From a checkpoint of a small transformer trained on Wikipedia: learned positions.
Each number is 128 + 24 x the weight over its row's rms, rounded and kept within 0 to 255. Layers, rows and columns count from 0. Numbers have three digits each. The size before them is the row's rms in percent of the matrix's.

# layer 4 MLP down (transposed), 448x128, rms 0.0399, rows 240-276, columns 0-127
103:143111099094088157120131172087122125131140149116172150145145168098143106168114114161165117133117143175137172141147127124106118154116102089105125115129109153141127146118163080114122131134139104131157099089105119131131084134091102142182157131109129132142140144150089154152094107154123153151087105131095078142109116132148092131164120123117126167140110165068128149106144105125128119141121
101:107113106139108115150140145130118099108114142094106155130150098134103113164118090111152153137157148130076114127143154120132141105138150093112116080150130148128081151103114139114164118110100194116128127121108150097127134111104129138178083153083145128133094150156131125087159149131111164153127123130129129122102136114149092148167107121161094137138138175187150123133162151098144084093127
100:123106114166083111159120148126186111130121109117141113144098143161067086113117129100137115127150112128128132118102109117089153142111120089152124108139122110111131118147095153126144146128107117124112099178057117143139129131096104146150125105116117132116151085083106123134168136113134144129140121160138110149123139121155181165070095120120108128112137119175083110126112155084173148131146
115:102098159089156149077118134063131143121143157114121103143112154085110146145115120114124137151117105165142127157130096108126131104107122128141120104121107128139158113185166121132094152160154089146103139108101118165118135179114125165111112106126164132097163118134118120084097141142107149136141105101126125120167112123114125154174108145137137138131097141085150072084144125168141107147156
095:093138155166121090126122108140165122152139136127117131138137159114118078104159133149131085121117113112112124130131170151111117148185143132127141131147151130118148138133120084105144118130133094137109140165178116113117167140155155079155139142126102103142104165090117128115128127116110132065105108135152118177153137136140184160159116172111125151087084164086130093157130114104127105116149
093:125159152153117143123145125161149092094179170137134136158146112155168098179135136129111119115100165125124122118122132120123109154164125158105092152095145150152096114123144162186151132155083139128183097150132157158169140085126122107087117121138150136097128142144134129134108113063122115156125070102153115121100133128131122108105150126152170147137130140119114137152126121121148116088094
105:146134113108172095134141136171138125085157121135111137137084127114162151114135119130100123093120114120151117135091140129148105113078122109114117148127132114135125137128109106160104135131168163131130131033197147121155173109131094148137110128096116133129148129156123152155143137112159087126129094118149156128127112142126106136125184134100128168129116093084120135142175078142138139156141
109:100106135157095124076141142129132099122096104108085111107073158101128153125146109096115166101087148115127140118084133153170126128074083140108133096114166134087150146078127113103136091130091113095154141116140098120136091145114100124103133137169125143115152134112129142103129108139093114106118146130119167117137112124114158147124093133096145143075177103143131131116101130153144131158147
099:135163065114134125126121148092124116171139090157139097099095075120116132148117098162178169094106140161084140148138117124173114071147097083148171152112169157142108118108118108146101110107141137102136124140140203145126104144128141124136136124116132141111124135111125131109114161107110130100095117143102134165132160137113101131152153155112156156108124120129100103124141131125157106117139
097:156114141131149141100127156107085133160151119109093145120099115185112104149097086123129128095080151161122123117127142138128133160144064104153176115162117140135149130103121147129151124124124126104110147157110130141154136119120115149199124154198126128144103152123119112143155103132129150129116115167147109138131096112143081135140126153160153121135111128118060091126105131095149153099150
099:168151124103174103142160113117110113142143118129087136126134120102125122162172126129090151106122105136143116177136092150116109113119151147105111093134160131101112108119126141105180111145131108066130125086160143101119163164086109127132064120121120083140127121104133112112111124157110128111110130087129173118138145110100124125108163079109141149160149154143112063102119135155144126143115
099:149079140117090153089112147158107132128128126118103110113102108143099150123149117108155113114110131123120098157166124125117172134138156112120131168168088056105096127091104115155126138151122153139106085150136074132142119153144144172138128130089127121107136120140121101100145128137142126153109091160152119107148129102134149125153167160105137064121154110166114184132109137159130124159144
099:110109135124088106151161114148084108135127158138135131128154169136107150124160148124059112127164117115156140105098136128143131092087128101130146132128109164130116116094139146110146141137125130104099122130109128122146113142100175141084203096164147142143124131130108109160099116118148140122131146129127098137109145098144104132119147150143067159116063183134133183119108125147121109156159
102:140097108164135135125073187134115123150138132126127173091107165121172100128143118129116160142125178141090128157111129192118128145146137108108114093170127121153161113118083125110102101119134132120111092149135093105097140101127099127108177132106102133121100145141137148131165126156188111137126176147175123121145131119147134155152152133142149071119117107126103131110148148146118119141099
101:124109136116099156094144163107110110160104126159145130111105141154099168115136112147162113145108096139111120135141119164140114147120144080137174166112112107127159155128136068118132134161120099165138129164104142127140150171150112127111155114112160145145153129130165161119118155124150128029138076130147138117119184125122120171141115126131148100169136141120122091124123133138095146134139
108:124154154131119093155133140101146120139139125152110156130157117101157090125119115154153161157183134083192153142117166105120118146137139141146145124110152070100137101130126197176124141100149115136126146118117141121137162088087147150126091103098129153133137130077096124172120120098138123150137126125124112087108164137115113146089158146112133141119095164160138123113110102092138125109125
107:119135170119163132153136132123154142107128135109144113174172053131126117146126137117122087132136094103150133151110109119155109103125093115138096119186138101125112153093128169129148146096135119158146151122132114103129122112092151158141134131174085133073136112126140096077142143176171108096157113108149121100103101167116089140122123129157136115156127155138122100121091113137095100138131
104:149122163143129146191117150129128120140078116115130179127136123139141147121124101131133085136171107132114095089099122138094136129151168105178130120160096143119122112144111086140140088106120139160180171106117157130148130074149112169113112142116138167157152134141134104137115179175136092124172145125101120150140128133104126127077130131130118098118167102133106164129133129137098139116103
103:143135132128130162148155141127156135111191132132129101137090117103149156158095111141112150082170120124124168125127151152105134113125098093114097115136109090148164113124126098106103103129128125150137126106115148131101162132152165154166111135144126107123129102123085110123130064146113159079138138132148161119158085099139132100048128146126132177133137108150102109123124125135138070124105
106:123089101157142126132100099134126122152102116084108127114162144143152123083120141131119154103091119140162109113117173141134144148125140123118099118156108125114137092126181104134139086120109095128150118127097106159084134102115153131146121140099145106117111159101133102151110132137118132056144143186180117130144144171138118140124150116137105121155121107186204151133091141137102129139118
088:155152081115125119132128107119098156171095123128113126121146115143103108132140136111143164125105102104120125095094124158174170159083159143150103099122074152144114111185124128094091095128117161165139088166068138139093118117158124126137130112105099101145111139150113138096135142160124093119130129170106159118139104118086143113109099171087117144119125117152130145126119101154155124133110
097:129143125137131102142083135159126128138124080156179083118130100163169158135165088102167120120152141124170170122121123117110146099122148130118123121116104065136111138089072152147078138131112124118159134096146111112106091131126115084093125098127122128126151148101079140118153100127162161145127155112087088135097143108149140144120111143143096132100102147119115130126117114137121178145145
098:125163143141170113149169101156160148163133118141110122101126142170069104110180131106136110119166123114125177190120123136110111136161123123146115127133123125148110110119155093119121123135131144146162107090113135087125138087140167100096161097148135144134098139157107094140102160131109085156157103107096119119111133148149141077176158116151129158080135136145146116114132155113136136133110
103:101099109097094113109130097097139107118118167116096153117130128129127158117105116134147114138116090141134140165144106128133080150152149111106167128146122125104120170130137104110114141112127082115087141154175126187125170162128141110161124123120143071177135121136178080154149136193119101108171142139141118089161119115115120164130089126134145128134114092134137125146138118127139118104171
100:105166080119148107129150129104094164165104168142143102113146128086131142144137120130154173121144113133106112161147140153095153121123144145163147158111086157102108146155137154121115135136143215152146156075169107142109124138122148094115120122139124093126171138153132114147145123127144131091103158084169142128146174116091156125091098105142113122104136115145117101134109128149134106139126
096:135128161111111115159134135164131142142168121109116099134118166111111123093158140118114108160148107106138037168087111127121135115135176108149109108126146127167164113107132141107104112135096148116118113102142142180136135152098164133107109115102103133168132122149133121163119074100134114143142108118109158129137130165114137164125165102129139126148155137163151094112094126173083142155164
098:119143253156061125098110103129140141111126147108130141114112128108120099139129135133138145130143129138126127127110135120118133118132094128122098132140129144169139099140170142107115132085098135120098084120127183110090102120146139116165130166160135104115157133131182136129140118110116128126163119136123125134136101130133142100136125071125098132135102165132151122108087166132124167096151
101:152196155127151128142141105133106104128148134083076153168117142137082068121120129141128159101093168147146096096140172098125120142092157131148165109128130120108074120104112166176178123131135154144113148119127129098126147122102147145131109131136137141133164091120119118116146148125123143106112099122162113134147133149128161140122124085118154104148094116163136129175108118130166159135103
094:123165152091139125157136115119114127144166153145120114110131126141111085117071141157147117117140116172146102180153137132115131153160129104166111112119120096121143119162112129120208126141116141186127117090153124099117160079114139108136141136147110134117077114136101154124076109106129105131145112175154151130090080146119134129082128127177132087129132107146141121112123102112126148142112
098:131127141080095168128160118135150124120140069150127144142150132167130167117149107174144100115158150150119138151099092115101136150121144111164081114084091103105118127188135164129129144106102104148126075152093149145126119141154128139097122091129081158155095129131141140125109118133156090159111084146148110121109134131130118111112174134159087140108124133169149126147110159118146128104118
103:194162138149129120098087122122187159146111103092119144157132142157124160143151161129106153101136143156117127106142119136123148110140135120156120127127090125096148125123117170125087139160163096179054155157112137129125111105125137111118110120109160080130097126143090112092129138128130164126107102131085160127119141140125107137134170148159142086167147111152089140134123135107100109127132
102:120153123162138124106087159132115094122134119113090090151122163094141133134123142109110133113124092134150142124142177121095130082126176097124144121137128135154131142086147125118143140130162118132168127141097142100143163123148115150096224135101137098172132144131130136123156103122144156168097151067118142099131113143128144158116159161182117159145137140141096149142105124106130130157150
092:156106134097141077106115103169141128127131114112115138146139140071153178132116150120144169095136158170101117152160114109138111125089157113102197144133149133140111169097147145135117109140125081121125098092148138136114173121130156153125130119095141118162111130113127120161106146133109159083158153127103117112130117144106149139098121151093155113096134154152099074102102107147153140099119
097:097165138148133094108131135139116099127105108160119117159132135104123134129150149123130143080143152097142121125151105107094130110116162129099120125129110122078155134114129179087155155169110132105112151114184137108110086101144142118097152147134072108158178141175138122144130105106094109096150085133140133069134126120108168109149145123140132084149138164140115146175139147127114164118111
102:151171165160140130149133101120110137103123138137139094151120167129137131123123094108151138137163111134152100107115162153102118129124148124118102099178105130126125123118058136099087143126127088132120158126108165099155128156126135117146104116105114096096099144107140131141107139149119100136109119114064093123138120174177104145154130131135145125126110115126101158161140154068134184152181
094:147111139122104136137136124068125123133075091112122137094142131135129134099093097136095137146084135136139132096153112149121106131137122107078137124098108139128124150149080148193117135134122105167102134158070152119132165130180092161154161116139140143134109131132151126102161129105119130150146112086134112174136147121124068099143109148083138128134097142112107173123099147142104150131105
100:129121119124150143119147145133106136071123119131108125137124129164086114145156132152161166112115122144139143144166124108090133126150085067135143119069125116143127118114159129147109140130138104105162143128104143134104128136187125160150135138112128103152114206117096098099115104106147136172119119090118108115118135123115129131123125141166174137168124100162101129170151151063165127136102
# layer 4 MLP gate, 448x128, rms 0.164, rows 241-276, columns 0-127
100:164112135154125131111132137124146079088104123104090134136120126099125120118125160151103118119097086135182173142104137100092122159100133112077187135115142147119120135101124115135136108114147120133139149140122136145127124085093132093175107110136072137162092148108182155117116127096158101140131126137116104104112089153116141138150092113123135118117100191107136161117113155162114109129090
089:113101144154096103163119180146134104119138141110105127135108145095084122120111111143093153078114121138149131150156111124108164152131166091121130159129113152154138145121103169129160101162128117095120124128122128158156105129104085148106149101107114088113110150152138155120129133110106133139192125151146133139140145146142107120176130135108106161090146090097126130128103159203126130122070
100:111118137125136136117104099137114093123120131138144130080090104094148181143095142109135161114101108150125125104135086114144111121133128130166120128153142089114174143190133147127130149147151113128101101119084137129141098150086189127132125148158094087109144134156134111128120160146100125101105103086174173120098145085127183104160119107097155128153142131128161130103142136114118116156116
094:150138115144133122177077128140118117125133134139134084133112110137155137086089136118113111099105076127155161080086142140118117108125132131092152159108142114147140112163148170099108150166131117130138111122153106120124157164136128125106122186132146109126142152115118137122117174082174125142130086119137107134162146122147192133117114109056119136151116143112136121133081113123159078117136
097:112120115137158108096129164143102127120119151115105096148155100095127108101140133091164107113120164124156134111137196136167116121160144165138086136141084128107095085080123133128132133088129147110159118159120139142128116140125092091104151152147133120107158114089110131134099138151098134149124116076159135140141173130150138078144157101127136124097158069155146149155126126142097137110102
103:139129141103090119097104099117097113116105159116127146081146142113128109151080118135114165135101163094097123122095136123109108117135146153108125162104128143130143160108130127143186167148163098105123132112102111082164071137121147161172124163179171105139129098123154169112090145165136123118143095142100101143123154137119127136089139134128153117124072133157112143105129113132099138153112
109:134123133132117116099138176127141113124112160127134109138114151120094133085108153106125129136176142139102206138122169075150157099136140122123150111107104147142161133112113141122157108131183108126155178134125127098109089136118118133123135149108117133114162119119102095091173129107120110122112098134111130091119113137158145097124113162098135115041168103154125166119147141114161133114134
092:151110112114126122119114113166122127135119126123089145082161139137134091139126122096133124097109099115130142112131089185093099120126123118149136142126139109155148148110116195146111119139146161121126149142099089108148117179121083127136087124104086125118148097147151148158140120102154145147133111133129089084121102184175157176115111129092121156106135172160136104111131097125099163126094
090:143142154174131136109140129127106125109157106149084161115077154167156136113093102116148106121122111139147110147125148147181135150080078125176151106151102129163171137131091167158138129134147140098113146137122104108156119116128128127152145087192113138163116131115161127111155151121157107131118135129153115099166141154111111130148146121131139102127109139089083102131112171115136178104109
089:104104144133126178126109118107112133116142115129118156135091107138100112083086139090133089161107145060137105108183150103157125155159132090130131128107111129150118125129136137147137109128126104133095120142106106163141096073140151106086102155139143115137113128125122078109120130139144125164135123140157156124081126134130116167127080190134094120110104108160133177126132136157116174118135
102:144122142097143131097093122136090136154121155114097150109136160120113133094086147124126144101113133109121166143130112103141107114137166126107116145141110111126128141086135063175111120153089127162073105175144119139157124130130141146142148130109115133107143107122169167110133132145131115127145125140112107095155174082130146118151119140114144121139079091163119169140164142206109123091106
091:123119146146165133160132160142064168129142105094128104140131109147110118120134129061120110072139139131121139139169105133134167151108109123099151159131168113111124119138123117144121149127126121150109145101139125096169100171138145144106137178118114127096101100076122136094109096097137102089129094116167115066134182107136099108127141138128126105147112159142108096111109123127142109132166
105:142133118109105116160122130132150146181132150130111149123109113170140151102085211125150103112073113170143114118175155152131139093102126137152127182115161133151126097119082111118112107096117119140122144133153128135118117113153134108110156120128135101071142115155070140115096121125125122135136105110145114112148161123141138111088166150090116119144122150096167136156128097129128125157174
099:181148107136164141147138111116151122109085111113155144148114096122084106124163114094151116111123136107074120078139159097144147127151097121098124120152108158140141112149127156100163151073159116127141113132156123141105077135079123100100134111103158119109103139101081110138108117078150116159125115098118147125119167169134110149092113096135132102126125144108145085149128111158101126145149
107:171123153094130115123192134133081140185093148161124076124150099102091095127163109122155126143163111154088100111138092129155152140128119151140102149100153143163134149136172167131106162114106125117157113120129085147123108153111113094120145154104153124116146111115105108130154121127127148114102117108106111107145138124155133124103139159109140112121184156163153128134151099138135143093179
103:150105127138143123130092151124146122097124088101106105175122091105136144111121121143133125131134135108170138142101114087126124113136158117101117140170142134148083138121133115149118089145162108159126172098116128113152167110088159157159127114155096163107174140119157079103137139186104084098106092120139136116131161119105127155132114164148119108130143108126146076103123156186103117132107
102:148147141109149147150159099146155136140134197144170092141117152111130104127146150072115114132125148108115111073149139125174140106105137120090103136077160099128175106109121139079118109141138124076078128150114105062167100135153125122134111153142153138095144125131125105127118091150112109122128151122144174142138113118126098122131127149116082145141101136144146091102126123106111145145127
097:132116146074126100114104135144131122147103087138140149114130089134102133096133148135141132173074120141103092117137137109135132119119138152109132103114191152108111109089141124142157126145135096139092146141152099155129124106097081099134123112093115139135123107150099134129145184142135171138115128121103108113113098172130138125134065099111140110169113125110186171143159122093112168107096
108:185114143110149111140138169101105146127127128110143108131084101128105139154123127125111098139099163112123116175081121126117181084147097166146131138096136107158113102149134126117121146092138156083144111096106131118120153105180128161115126144144127152128129122125126096071164106101124094104129082163164100104132108126143113163136130137080086141122110164119099140098120129099153140156137
085:134140119141158092131128134124112138092139106155111131103119135109115187168115144120185148150154113106165099067113193149124109142161138158134125125144125121151114134111125145120095098123131134107118138101109130160116160136122112150078141122122088123116177074093112120125131150080175134157143121150085145142135135153112129139111087129106164122119130084130108135096116113177121121081128
092:102091114118132178119108126167118104130124165110146130134151132090095118131123134100160134125160127110127119092143082115119127102135125143158077115133135091120128112137114127102125172163067133146165115145140119127096100122145156138113160107154137163157128107110109112087128098094121165126154159138137142120142102113074086140139131176143181117108126115132131156137097112104091113157190
095:120115133100110141128126093060143094139158128118100099154143120132081151105159081153140143114134132105133142152116159116150170128150095156156117126107143131093167072122101159144156135112131138121192109108131168111134104121143112076103122106106123149120127099102137119090145120129083081118139089130104095160112149140140154102151146145135169131137110107170124127137120104126154124086139
099:139071128109133134109080111148106119101133124108158151127114090132141107152110116138148144135106128110130133119115114149108110155116133114129126116115106129119121091151085137085135105097147127156097117121095152109118164127162180112144131124097131120134123186122130122155109118124109148116084135162105166113130115188134168165145113172096133129189105157139143133133112133165064170168104
105:108122156142157184096116126127125082148148116118091167150097095164094163101112154121170100141170119127137121115114130105137120107141136154105083115145153138119129091086130112142127106135102128121153097174133137134119124122128136115140135131146135115124128154078117114133115147109148138131077063129153166146163105208133106123142166150164140120159097130139140108121121093105100125120154
089:141128124144143135144156151138099146129129100135086121161158117163147102096148166148116118181129114143083086123111148161128128120144132120118143103188147125177154120123130125161111117101101152129111092087162129153115111116182124112139146126137076148105150125150132136147127107157132148155119153097118139131171082130138109156110113118122147096142144139143148121123158103170157150188185
100:130158159129087171108094129107143130100139147078081161135080114087152147140147123154132149102138167134138132159157125169130071121165137101130124143126089150140136165110131168137150137105125165101107137122123158142120120123110148100089096130131158144114111126133162062097121112141094141126140144147081141142107106198155144086106128134124124120125149131133165127137129110111129144138112
103:139129099157163088116123105154120113148122117132107087134143127154143083115105094139142155123132107108092115096136140122196154115167097158118095147144120183107089088107155132127102172108113130118101088126141138133109155125100110123163120136109148140136144116119159124103079149095157138112100136113112118151131110129083150169160145126149123097165110134134126122173114135144163080148161
092:142108140153156126148125105105109122137117093116122140138175136152159125137141139156154125174120108096154164133111182158128073124147156159117150167156139143116131158116107155123180117101142150122105101139122089120077138136101118106109096102135160118144129080132119171114144117143177122165119091158110119097153127134157152109157122119150162153137134114183118127142134108139124154144189
094:160122126153109160099108142137097132116108097136121166111170112150102131155079191082124119155108136137139152106140119157158135148132101132122133127151119116159105114150145098137102133171161137140137144151128113134170156121140138159122154133181152114114139104145163087091107088121147156155170116122143173092138160166135100090117083122107149152158091122148111147142146145100110149121138
103:176183133093181152141091128099135164146111126107107147157142136140147128136135145125097113113144117140126112130129176147109139098138125133111111137114097141088142139110127146161151124138141124146100184148101131110158128144131126087125135105136169125157092148118126110140158095172105134160113105167113167154153188116117149111135133133128108135168143099141133189172138102123127118160077
104:125115129143063177136121122131142117141129130107149126118089147162112138101120125120150106148154127105141105128120116146147112150144130109151132092160087125159091139160083158134168154094132114110145090111137159097113144133152141151111122123079165145108120112081066109078127123198120118104144158149127117113137172137120103107087110121137149135161119139109147127108155148093125094140160
097:100054148098126104142132132092122138168103099127137158137166123121117109137105129082122107112140187116134132168151174106113132115147148112083102155150137165103140140107130142154094100093144110100069097105146135122110162172118148146105144124148154181142125111098097136092124143119087124137123152132125111130069127132126115121133112114092133141109121166131113095163117105107134122122122
092:139094112153108108157111100123102146132109098115114128169099132163125089083165107121140123143116127083151101097102145102151126163163118113158117142097142168146161079090149141157107124131154099128115162126151117133100151092119136138116068115170095130129129114118156121113175097145127118123143169112122130081135147110078134126127110151164115108101128178103116119178113139121118117130141
108:155128123141163132129104128126140072111135108077096145130121139142130142171126124134144117127158160092122105151131161129114184134149129077124111135177101135084120122130141116145127135130111166121130159106108121147072116121178142159106157170125129113113088115161163100130103126153154129137163094156170122105155134128133131140147146132138143075123131123115154159128142134143148125211102
088:101129131117151101130124115181120104081158145133145134174110086167097117162139140150149126129108101115125091185121144109142155122129118119142083126113109133128169123131141117070176114128129106102141113133155105096112109129114166124147095154137165116105116139108141115103135151136100113081161156173148090126090097144144135171129104091160109098118122140146118149123136134071147097125137
113:161148120158193108121086161126096129114128132125092156121119095144134128152074128127124148101071111121111122160120130128160168081091109116108136149136143105111131114163189085140126145158152137151087116102117155135134160102144098107115130126157150104133113138104157110100104127108140159073150138102163121133126132071091142149145135130110134142149110135141113163098131128169132130133144
# layer 4 MLP up, 448x128, rms 0.16, rows 241-276, columns 0-127
097:082114133156130131096114104119126095088108116091113135128135100114098099127117121133096158137143107116105139134076118125136150127112146084116147150134132160132141081151141151095165079174105107166154109076106132117134144112120121081166104130178121107173112147104144123081142099097141137116142133131125133111094130115098135103164089096146129108117101185157139141137158119132102094122124
091:108105150163097131171123197112119149107135123138133148085108180105125142136108114119102152120152109109147138146174095118128129131111181103118092123112076124119124134089134135123172143168115125115111137135134133156167113132098090159106137119130128102103073132152148124132120116135122150131159090119154107128111172139114117140174129163130110125110107093095098151142125166186135116133088
121:153122127125114088174118089163122144148091134139128160165117114133142106109157121174099166187195118115101102112118120137087125151159115130124117125116127122132130147129099141131134124136082112103151139121147087075141143133149136141126127152119134126178084131124181102101160157067153126138132129160116141114116102143126106156105129132096107119143137125181107149124113144088095146141102
095:118117123113096140146120150136145140126141132124145127114106137143140159113110183131128079135130119103179181131087100140105150138086159116084143145135118165155140137160151152129102151139125081114199126113122125122103121131153145128167140163166136163112110122130119168150121138177170138140105071127145160137140104147163155081127121084117123143132136111114122104098083123146123127101154
096:147127132050170119128097082112136107145156137127136110122106093087124144136114122173122132112112073124144112125128112096132062135110134136136110108135111109140138102134099133134116128106115136157117084120106192162122124123095098131121137092078138065129151093102146082121101135126088108150118131137118090117135126105141130121145172144125113139126108151126177149127107126129092156134101
105:123103113129125124134167062144137117127114112132113131189148102147078131149195138170125137147120123154117148137109139125144137098158168105147113109135133107093097127094164111144103099105123166114138138129134123144147199076148131149081111161107098116153119157119138120122173150093112105127084128139131119130091110180124124120134136124133113106132120135116136107133112156095176152118120
110:157129145110158131133093153127114114143132123163139178143104114122151088147102145112173120149102161096131138132161091089091130147147131100110135122164093134138116156146123094159088140167168129129140102132145137156136147171132149131122150101083120117116133122146147101148105139156103129161144188128147122155094201096128165075143125126128147151148140156142137121126152133106141147152087
103:110134107102161126133143135127146111163119114150155136115082103096153174159112106161138147129176111146117103128134088102137091101158151111133130127119204105125138094119142145142131104125108111099072085136082175108108124096116161152127137141126132124095136099120154136156155124126136142116116123150132149154125122102106152136136169090138090138116110121119142127131174129168147073131179
098:142084140175140136094119133105126184086138161094077126127119161154112140120156100124121131135144151120109107107117162130128097138131070128155125077165112132143138120102144099115117134120158115106134084121111096135171120126162118161158141165191121143133103132090160103121130139134169132127107102143176131156146105154115118084137123120151122117100093127112102125124099176107137157130114
082:168158113097142096119130153172147131113108134145157068119158122103167154136153117139131161108116103208134113144098062099116149101098148137106129105142131119107140108114140118092122153133127137126115127096134114087094152178129094140148138101126119111095130145110148155126145109113121125092121114124115116113178136125092155091112159057128120144158141147110124122101133130091129110116139
104:146138104082070095171099108122121132141111108149157176162133132122133126173136122141142129148168143143114160130119110139134125112120110127163121127162124121141110111090116109144142128151116108135102168089116107094142094189153108151093147177129157123154086118100185138108160125122131168157143114146131133142158085096146153118099092141134120131103134098119101180121120118110132121126087
105:139143133154127109157155118119118135110145167116132140123136107147137142114087153147131094147097094167099126102163132174117115085106130167175139132126103111116148123160131147154128134146145121172123109108155142088155098175135081141128130073119132130125111131111111138109151141121097116130116125144120155217184136127126110146111126097119139118150156160116158176126132143106095182129108
103:099130123123169131147111117096140124107099175133128150123105126125131136143128126125100142137152127083180130160117141128107153088136146087123123131170139098131107137159171103179084103164111105131115169104149126160082098149141134119155102139116127144146100164105178132174102168135116144145122137142109159125136101186082124135139084122133149126145132124093125080132120121151135166132095
104:125114163132125092118131132129115160128151123092135118127091140106143148155152156119132129105124150122107157118138079151072100111115127105160123100115141097142131133112143086090117148109136144101088148156141135088091125123169173122104152173166145120119120129115145119154139106200137131080116150194135131112131130135105121147096099116113107149148097172105111116117111156149100128182114
104:170122125114155102121163117085127122175086102104134109113147126144132103151175104125104082092148133158109124089129120151124171137108140135140113127089164193181135091129150150130110128107128137166127113116139116143124134122103126109111133119123158173094128124112116131101090102134135136096126148101077140108114136112117130153079133105156140115110158167159155135174168110138106116094143
097:143093138115139128135090188133069115117166088168098114067137118122122117125151151147104123118171125115148140132110098082109108134129137070147104113134123141148127129098116107153125134133147137157153162090089128112172124083105118147133154116134129167117134130136170108172145119150141092135146110124137110118104199086130136126110116154141128146126139176124139090126114156131110129123098
105:131121127079106128126104084121122123124148111117135143119167135160118104133185136138130091094151080182083099153137122129141117147085127117169155109077123128104111114112071118142146100103125155130149155132111137108130121126137147115149094164117115205165157109134102151109144134123155157112103137156092126136142120109131143113140146116112084125185129121135142096139173157143127114125115
100:103146101131149099094118174138145110085148125138137106149136119128151109103146157117095131096166134126081151176104187144159188119137135122101089128126111150098100127138173141119149155145165093121129124147117138158081102126125168134135162154134102144148127137128098103147179103121127139130138141153173102118129071112147147125173138105123142115110126107123068144113113109130132112121125
099:171107148168150144127072152108097118152106104138156106134124128129147127112118113146112063146121120144106177135080156146132146109142110167159129116157112138166152148131117135110131156076139150105112071109114157141107143116140144152113138119144128133122154085110139144125140110071140086121117124154071123104147198130125133139134131130103155155165105154116142139143124115118103134087128
085:096114121165157071152123141128128143095151123183098133118194106141161156158057082145142143127156108104130118091128160128168126111122143137108120144156125111132126126143161104143119161152097133140103134109109125151140151114099111185115155127183115109127140098112124093123146117094175154124108142094090127157145132118140115151125107134134138100143116110099089123137120124158120142092110
098:112156123132114143089115107154106095154123105147129177151142146102093129157073142155117128172106138144096089104085175120122129137176104100141115156136158138139131127109128090089145105142169113140094132160114173105182140113148123141151130174096143130155147140128131126128135116120118140121116098175157097138135114191123110138133148101119088160149127152156125122143145158137126160114099
101:130084127133114107107105114130143123092137125128127101095113125103165136104096109137143149113108097100142120095117103097091137101125154129113106185065112141085133101091117120112154093111117159084071138123116123169135081131086109147116128140119152079110119138106163140130120115082136097123100136098113167157133146152131116118135153145117083153099102111132168117164121117125140130129087
103:116105141135087154106078116142119136129121112111135121117106153113101154121138149120125168160167149128162117133116105153119127110172131117147151096114091120111159132186073121100151093146133125138123118109135097092116146123145160136162152116111110099163055138139123121089120183145100154149089108105170164134131108134116126133111162120097144121095151163116135138130106144131091110148079
096:153129103107138134128137122130136156122115141104121140175130111146137110150168134101132115133137108087092127172112092139055174109142115088158128101083080156073137112154105133126132148129158141138145182141113136092137134148138129153109124175091147130134128101132135118112121150081150111109175152123125122081092120144078125121151124108108145156111141152167121113106155118089101117128129
089:133150080062100171156112159118151123163151109098151128122137116133109101112122111125149121143137138113127108142091143105135135121155129098168140110110127091159135086114200103126132173137101118133114072085138148119144130106152167154148136134107095157135133131081116108124126107110121107107152099136123132133058119140142107127080161133110084136116139146110101124100156136141115116160142
094:095157151093122155163161144117101140135110149136158145108134124117128154108108143124097106130126127144112115103159125093108165133165086098133131144155115153143176109086140074132112145134129081160090088129128125141160128158167121123109124162138099124143112158098142111144118154127158158183124121110128131135145118094077142156113107142138117127081109126133146125047118129134077116108128
106:099080117126123088135117115102159108152128098103158129129176118148143122112108141155115107128143080111190111122117188174149105124121121127091124164132123157163096128094137162140078138119112160132139129169065127110122123116114136116142115125101122138112152104148123132155136122087116148149150123119141095099141138131118128128126147171112124041113156127120119141120131090136173115143120
099:151086169119162096150110086169100113137118081112129121113159142172169151151120135131139137143096098135171148151068150143133098124112159126130137132157154160089112179130109146134166097133104148144104093131147091119109154116095112127129084094114107110136099121153135195125101146125165122148121136165131102116126106167130155126120107125148145147135130128152101132145137136138137172105138
095:101121135168095166134146153149097122144148146115153125112164098106145140112105141103136109129117148159150156127184092165124109144115133152156128125124078101132088122168129107136141153128125174161085121136131122072129177149129076140110139086155145093122119130154147120056103115150098139136166113113154129089124090149140126102141113126138163147177106114148134125141130143126133122117109
099:196168093102176151127113148086127126145122093097131162132181136146158127105142113162146157111140138158135138149112160121135110139136142172118116166118148141124142140113088149161139123095171151122174157105104147122126106131109118114106098109090195121151111117121108136108157104160127137161144118146102142124120166127139117116104144156159139126148150136116122178138132076142112100152111
101:126112142080143091117159124126103141132173143127125127085133137146151167093156091136158109143153117123139147139110098148128150089136156126153070085140129105108150195120135150124107157110144128081135093131149088110127151162117130151119124147120145150147110144126123148141164147127114108135111129197168145097102149174115167156130104124093152121142123146083116139152113110115131137113173
090:146126119088137140141125134119139084148104150140121123100109157124076147112075108150151146123107132119131147106137134144114152093132135126121135114149132084170134093115120117103122177126150114108152138123166135123154186135111107152123229156175139129150135127123133180152130127140115133124117134135145101131117125102179119092102138111107130123113116191116148161149158113159088132130158
096:143178124134137094139196119138155133138150163130143091141157111075143131145133128119127163070147094122106107103160099126124116129117137104073150141122140128090123131104118106122156137185106099110117104143134152132143099166148141162109150149130071088139119154122135137123087109114125113130147118115135112123159135080127125131128134160178134125163109149114135182138133159117091145104096
109:104130128120111153126091159173122126159141116146118137138139086089148130101097182153085152101124096134145112151106090138170132110152155105088116155163148124093132092135142080126135142152109172114141129137115100144156165108155082131134162137144112099168134166154149142119149131162142164119113092128181142146094124105139152111098149115104108172129143109086141142122129133137119114100120
099:125131116127130157108141116147145126157098167131200115136154150112152148123129144104107143124152152114100122132103148110154145120100134119169156183151135124093123130165158125111131148120124146136141089122147149188130091126090162100103095137110132145095165124129127117151113086147172142145108157137139171117082158145113149187130132134123113168135173108128125090185110123117153120126129
101:127168147092081124142136138141148163143167136138141094161115117083124135143152140127102113102126093134131145120124091128145110151126153130132113178110076110102148108124140112113126184173159152204141136126118112128166131127089063129145108131134121120131106129109129144101124105130100142137153140108164150119108147089157145080114110116121088119119155136112133144096150085144115113179126